{
  "d_model": 128,
  "n_head": 2,
  "n_kv_head": 1,
  "head_dim": 64,
  "vocab_size": 512,
  "rope_base": 10000.0,
  "bias": "none",
  "init": "uniform",
  "init_std_o": 0.0136,
  "decay_fraction": 0.806,
  "train_tokens": 106700000,
  "steps": 6837
}
Each number is 128 + 24 x the weight over its row's rms, rounded and kept within 0 to 255. Layers, rows and columns count from 0. The size above them is the row's rms in percent of the matrix's.

# layer 3 attention query, 128x128, rms 0.0835, rows 52-63,115-127, columns 64-127
size [ 98  93 117 102 119 103 108 100 104 103 102 109  80  75  73  92  94  85  83  80  89  93  95  81  71]
[[162 134 123 128 124 142  97 134 120 110 137 167 127 102 135 162 121 163 147 157 103 125 138 138 173 111 169  96 143 185 113  99 150 132  86 131 106 139 123 164 127  96  60 132 139 129  96 163 104 136 102 137 127  99 117 130 110 122 113 136 128 103 140 136]
 [ 75  68  83 148 138 154 123 116 106 170 152 121 132 106 113  99 142 105 134 113 125 137 107 111 147 139 134 134 139 153 110 112 164 145 122  63 127 157 158  99 106 109 148 132  64 115 149 115 104 107 105  93 100 170 146 128 130 123 106 149  70 173  95 141]
 [108  81 106 171 125 141 134 127 105 132 125 140 114 140 107 121 113 115 138 142 133 146  94 138 145 115 124 111 104 161 133 155 137 140 153  77 155 107 142 141  90 174 157 117  90  89 138 108 119 116 112 100 112 167 131 127 110 104  94 125 116 142  96 109]
 [169 134  79 166 119 186 112 129 147  36 106 152 146 153 127 116 127 133 145 136 140 136 144 126 146 119 115 157 139 111 164 128 133 114 165 111 134 117 105 142  95 144 149 138 107 129  65  95 137 154 119 116  85 136 107 163  85 143 137 125 146 130 135 117]
 [127 171 161 102  96 135 136 179  87  98 128 115 137 121 134 127 129  97  95 130 134  85 141 140 122 109 122  90 136 113 131 135  95 131 155 150 140 112 130 131 118 189  53 129 129 117 127 139 148 117 150 121 139  78 119 123 126 132 166 127 155 124 146 109]
 [ 81 125 108 102 129 152 137  98 145 139 161 147 176 155 160 138 111 131 102 125 126 108 126  85  76 133  77 103  87 123 118 132 138 153 126 100 106 133 107 123 113 162 120 162 124 108 156 121 138 139 112 128 165 150 103  80 117 141 129 105  87 140 120 142]
 [103 152 152 113 116 113 130  79  79  87 113 123 156 119 113 110 115 153  74 101 121 136 131 123 121 139 118 127  87 138 180 104 127 127  87  87 127 121 121  84 132 122 155 101 115  78 162 121  84 137 153 114 153 162 135 158 121  94 154 163 121 138 139 120]
 [107 144 116 107 147 166 136 189 102 137 137  97 140 153 111 134 126 133 116 147 132 107  98 126 134  95 147 125 110 125 152 125 112 122 114  84 102 140 138 157  98 152 120 154 114 133 134 104 159 130 143 137 129 174 129 104 195 183 154 109 159 162  94 140]
 [ 96 111 141 127 107 116  94 114 114 112 153 142 151 145 133 111 142 147 115  45 126 132 156 138  99 150 130 119 172 111  81  99 135 133 127 159 123 140 126 119 134 117 121 138 127 153 112 120 142 139 118 150 154 101 111 144 158 152 157 136 142 121 103 105]
 [104 182 148 147 143 116 143 171 104  73 139 166 111 147 132 152 173  94 133 126 139 126 145 138 100 102 123 168 141 115 136 134 148 121  86 147  89 120 135  91 142 135 173 127 119 129 145 113 140 120 137 129  87 123 121 164 138 143 160 119 163 125 119 142]
 [105  75  94 114  91 121  88 146 132 136 129 104 128 142  84 146 174 139 111 166  84 126 131 133 134 120 155 184 115 111 126 117 148 122 153 151 128 156 137 185 113 101  99 157 160  96 163 125 131 157 108 139 128 147 126  77 124 132 135 137  84 127 146 100]
 [138 113 105 130 122 121 133 120 134  83 136 152 118 154 156 121  86 155 127 137 122 148  98 140 155 126 140 118  91 130  99 128 149 140 155 133 191  82 140 149 107 140 152 112 168  89 131 137 140 152 119 128 124 121 120  69 202 147 171 163 150 147 135 127]
 [ 84 156 103 154 156 115 117 129 133 179 128 143 156 132 148 164  95 123 123 124 145 125 126 140  98 128 153  93 124 117 140 128 129 108 100 131 158 147  99 135 150 130 151 155 106 136 173 128 100 129 161 116 149 131 116 131 106  93 108 114 144 173 136 125]
 [ 94 113 115 120 107 120  94 104 130 154 124 161 119 102 128 129 143 121  69 154 130 133 116 130 131 121 141 146  62  67  90 130 149 135 118  97  95 137  97 118 119 120 133 145 147 132 135 144  68 123  77 118  95 108 149 101 103  61 147  95  98 119 140 166]
 [115 128 120 135 158 118 108 146 122 157 156 106 160 102 162 106 153 144 134 157  99 141 102 132 129 117 158 110 116 162 116 123 147 156 105 100 177 159 103  64  90 141 133 156  91 156 124 130 134 125 118 108  98 138 163 122 136 154  90 122 128 180 169 122]
 [108 100 139 161 123 141  95 131 123 112 156 114 135  72 131 115 125 167  91 109 130 178 124 117 119 106  96 130 112 155 129 162 128 188 125 118 133 132 162 110 116 159 117 116 107 138 118 119 119 142 117 134 107 115 108 123 119 154 118 157 123 157  96 131]
 [ 85 145 113 172 112 134 122 169 119 147 158 127  98 134 102 123 111  98 132 147 143 154 110 107 149 115 148 140  99 154 136 158 118 158 138  97 104 138 108  81 108 115 156 104 106 134 133 157 147 135 108 131 145 152 148 117 131 134 130 107 125 127 111 102]
 [142 119 173 138 105 131 151 105 125 133 109 112  85 124 147 157 169 100 135 115 152 131 115 125 153 121 111 110 146 116 141 130 140 138 174 132 166 119 132 107 162 117 136 137 130  84 139 117 155 144 131 136 138 147 134 108 159 112 118  95 130 130 141 119]
 [157 104 115 107 165 112 145 167 110 171 122  89 136 147 174 141 164 124 124 124 107 134 118 141 155  99 135 137 132 110 151 131 126 196 150 169 144 141 118 124 125 123  95 125 151  86 200 149 123 103  86  99 145 169 145  77 149 129 144 112  91 127 112  84]
 [163 126 142 134 117 128 125 112 129 112 107 143 117 114 118 158 146 160 110  76  60 140 132  95 131 142 130 128 122 141 158 109 129 140 118 109 110 100 124 148 154  93 152 135 135 112 120 144 115 123 123 141 104 117 128 168 153 126 130 138 158 119 127  84]
 [103 117 151 113 101 132 133 143 126  80 175 115 141 136 100 145 117 120 109 116 147 142  86 138 140 100 120 156 107 138 152 132 112 160 115 142 110 111  98 125 107 104 119  88 133 119 158 199 138 102 111 165 164 153 157 135 147 140 138 116 118 141  89 135]
 [132 100  83 146  82  83 113  92 147 131 131 148 147 127 111 129 130 135 127 126 156  99 159 129 143 220 168 133  72 137 138 144 142 152 140 146 154 164 123 117 142  93 146 148 134  96 106 104 145 125 152 122 136 141 116 182 139 123  67  88 109 124 148 139]
 [133 169 169 123 154  93 118 142  95  88 118 162 123 147 121  85 129  90 116 113 139 118 155 171  92  95 132 153 121 142 148 122 102 144 126 160 150 136 102 161 120 143 113 161 107 181 110 142 156 134 128  81 108 146 123 127 147 110 160 128 115 128 144 110]
 [119 126 164 114  97 106 163 138  84 119 133 139 107 161 112 130 146  87 141 137 114 110 143 150 116  63  98 147 165 105 135 126 108 144 146 166 161 147 149  88 142 128 121 143 132 154  89 103 137 125 126 157 125 167 155  90  96 104 127 143 154 158 158 125]
 [163 118 138 171 173 130 158 152 125 147 152 144 129 173  83 138 100 126 131 147 130 134 106 121 142 128 133 168 122 118 120 142 108 129 121 140 117 125 141 183 123  77 136 101 124 103 111 162 156 160 134 157 143 142 114 146 180 150  89 114 140 134 124 144]]
# layer 3 attention key, 64x128, rms 0.078, rows 51-63, columns 64-127
size [ 83  85 286  79 114  98  89  79  94  94  91  91  83]
[[130 100 165 115 124 146 128 107 146  94 118  92 127 103 129  89 108 132  69 118 130 151 120 147 145  93 154 166 118 141 106 148 110 133 146  99 142 107  92 126 123 116  88 101 106  80 144 130 135 139 119 129 192 150 141 147 154 113 158 131 101 116 149 142]
 [134 150 174 113 141 135 157 107 157  84 136 111 144 159 124  97 116 133 122 125 118 132 120 141 122  84 136 135 152 113 181  85 117 126 157 125 155 121 128 126 148 183  91 146 105 130 172 115 112 137 152 151 125 101 111 136 143 120 116  96 158 146 165 122]
 [142 139 173  79 101 130 167 143 143 133 138 131 114 124 139 149 142 136 118 128 142 134 140 124 104 150  94 143 148 119 129 142 101 113 155 185 142  96 131 136 176 146 126 104 189 118 143 121 127 129 133 155 160 104 128 117 133 114 157 129 136 101 147 131]
 [125 149 118  99 132 103 155 123 105 126 158 109 179 119 132 111 139 164 151 114 127 108 120 132 107 139 124 115  81 127 146 110 134 138 105 171 137 127 126 139 168 126 147 133 142 124 161 157 119 108 116 187 116 104 136 142 114 128 141 134 131 122 145 114]
 [152 139 162  88 102 106 135 144 141 173 139 121 114 137 139 115 167 153 123 124 135 138 146 135  97 129 112 121 106 110 155 112 128 122 137 191 159 101 182 141 187 139  78 113 169 119 109 103 142 128 117 141 137 103 108 194  90 123 127 148 102 119 142 130]
 [114 106 117 153 145 105 113  78 100 125 107 104 105 105  72 129 119 109 133 144 145 107 105 141 143 108 156 161 161 124 136 142 155 133 105 108 137 131 131 146  91  82 158 146 127 147 151 112 132 145 104 153 115 123 130 130 137 130 142  73 161 144 111 138]
 [143 134  67 127  96 112 107 132 111 145 135 128 105 100  84 169 128 124 123 158 141 163 140 141 132 168 130 136 143 119 125 152 126  98 183 143 119 113 187 118 136  84 123 118 110 127 112 142 116 151 177 144 127 151  96 138 108 102 116 176 107 107 161 110]
 [118 156  84 127 125 121 143 130 103 177 120 138 118 184 153 131 132 126 139 129 150 135  95 170 137 127 146 120 129 114 128 134 106 108 136 142 130 123 106 157 167 154 157 119 136 158 126 128 105  71 115 143 120 120 129  89 137 123 121 127  51 154 113 135]
 [128 132 164 144 100 105 113 132 114 137 105 143 114 113 166 131 131 123 157 152 146 157 118 134 115 127  96 100 153 107 109 157 134 144 144 110 163 132 157 129 114 160 107  97 160  96 139 136 125 130 151 157 166  55  91 122 125 117 158 146  99 111 163 119]
 [173 119 145 119 124 151 116 168 148 142  99  72  74 100 122 154 144 120 111 168 107 125 121 138 114 108  85 135 133 123 149 166  91  84 156 159 181 114 143 114 136 129 118 113 139 114 136 109 134 107 134 110 110 117 160  50 141 101 117 123 139 110 109 127]
 [132 106 132  98 116 133 141 149 131 157 111 138 139 126  97  74 121  91 146 160  81 131 137 152 101 134 135  88 126 127 153 122 199 141 108 121 131 126 136 137 107 163 142 156 136 106  81 119 134 140 134 159 118 127 105 124 127 113  93  79 142 164 129 127]
 [119 133 117 127 147 104 129 129 131  69 147 124 123 130 194 144 109 105 123 156 167  92 130 122 150 123 162 118 137 141 103 108 142 153 141 129  75 119 135 109 126 117 142 131  87 110 112 111 151 109 139 103  67 135 157 132  97 116 143 101 137 130 131 138]
 [106 108 121 186 148 102 121 125 144 129 106 140 154 133 130 110 160 103 115 118 144 106 128 145 129 153 149 140 150 157 139 131 130 116  87  74  79 156 132 134 136 135 117 124 124 115 108  79 118  94  98  91 117 147 136 154 111 144 134 131  88  81 104 110]]
# layer 3 attention value, 64x128, rms 0.162, rows 0-3, columns 64-127
size [105  95 106 104]
[[195 131 107 107 127 114 140 128 139  72 152  94 130 158 134 144 111 127 110 129  96 116  90 121 121 120 111 140  85 133 160 117 114 118 147 124 179 121  90 144 123  91 128 124 149 113 194 107 133  93 148 108 143 136 104 128 154  78 144 137 138 118 171 112]
 [114 134 117 109 115 164  97 127  93 127 125 103 137 110 151 117 119 114 134 112 145  92 145 143 101 107 148 145 110 141 124 128 159 114 159  93  84 121  70 100 136 207 132 117 135 116 115 123 112 115 164 118 148 112 121 113  98 137 146 149 125 104 140 170]
 [142 110 124  97 160 183 104 135 161 126 168 141 102 127 127 122 138 101 139  91 123 139  90 150 129 171 126 145 180 183 133 125 143  92 111 100 114 126 118  98 154 124 132 133 106 128 125 145 115 146 142 137 128 109 125 149  83 133 143 171 124 114 106 121]
 [112 117 141 120 104 121 138 132 117 151 135 166  62 164 116 143 128 131 129 132 187 115 105 150 166 148  92  88 161 129 117 134 122 173 108 147 150 141 125 143 116  81 126 152 149 166 126 119 131 157 120 140 133 151 126 111  92 127 118 144 140 104 136  93]]
# layer 3 attention output (transposed), 128x128, rms 0.112, rows 0-3,64-66, columns 64-127
size [110 105 118 101 100  88 102]
[[102 111  87 122 150 138 107 158 115 138 159 114 107 161 141 162  91  99 102 135  74 126 142 144 136 132 153 139 113 135  99 141 120 124 103 128 159 144 153 134 116 103 156  98 117 156 135 114 133 136 141 143  98 205  90 108 117 148 101 152 107 111 146  97]
 [126 106 148 120 105 126 117  87 118 151 159 146  93 139 115 150  98 143 149 176  72 119 122 147 145 119  94 109 142 118  95 141  46 126 134 127 119 113 107 141 124 148 128 142 102 113  94 137 107 132 140 125 112 123 115 119 134 145 149  80 108 128  94 149]
 [141 120 101 110 155 116 134 139 108  90 117 150 131 131 109 114 124 105 138 128 126 147 152  93 167 117 155 146 122 132  92 124 152 141 143  98 137 156 158 166 147  95  90 105 136 125  45 108 105 118 132 123  66 129 151 170  68 146 117 150 146 156 107  93]
 [146 142 141 128 103  95 148 146 111 137  95 113 134 161 136 111 148  98 127 124 127 130 122 129 159 106 119 123 128 120 132 119 187 105 114 117 113 147 124 129 139  60 105 136 167 157 122 140 117 186 122  86 103 176 137 127 114 112  92 128 122 133 120 107]
 [143  83 107 124  42  94 138  99  94 101 139 144  92 157 141 138 145 148 121  96 121 153 130 167 119 146 136 131 149 144  92 152 116 111 132  98 146  95 123 117 136 115 145 141 101 128 121 165 118 145 137 125  88 142 128 122 130 131 170 143 143 132 138 143]
 [117 129 133 121 116 138 123 141 135 147 122 138 130 117 111 162 123 116 146 156 126 123 117 141 105 130  95  94 115  80 116 132 108 117  87 136  88 100 139 113 132 125  42 142 155 126 119 130 140 120 144 128 108  78 125 118 100 124 133 111 103 117 129 124]
 [ 97 128 112 172 113 127 126  92 127  78  96 134 125 144  88 131 147 142 144 100 112 137 148 125 118 158 129 109 102 108 118 144 103 121 146 134 137 155 154 122 138 131  98 115 126 165 107 121 121  97 134 127  45 100 115 141  93 143 162 111 112 129 119 135]]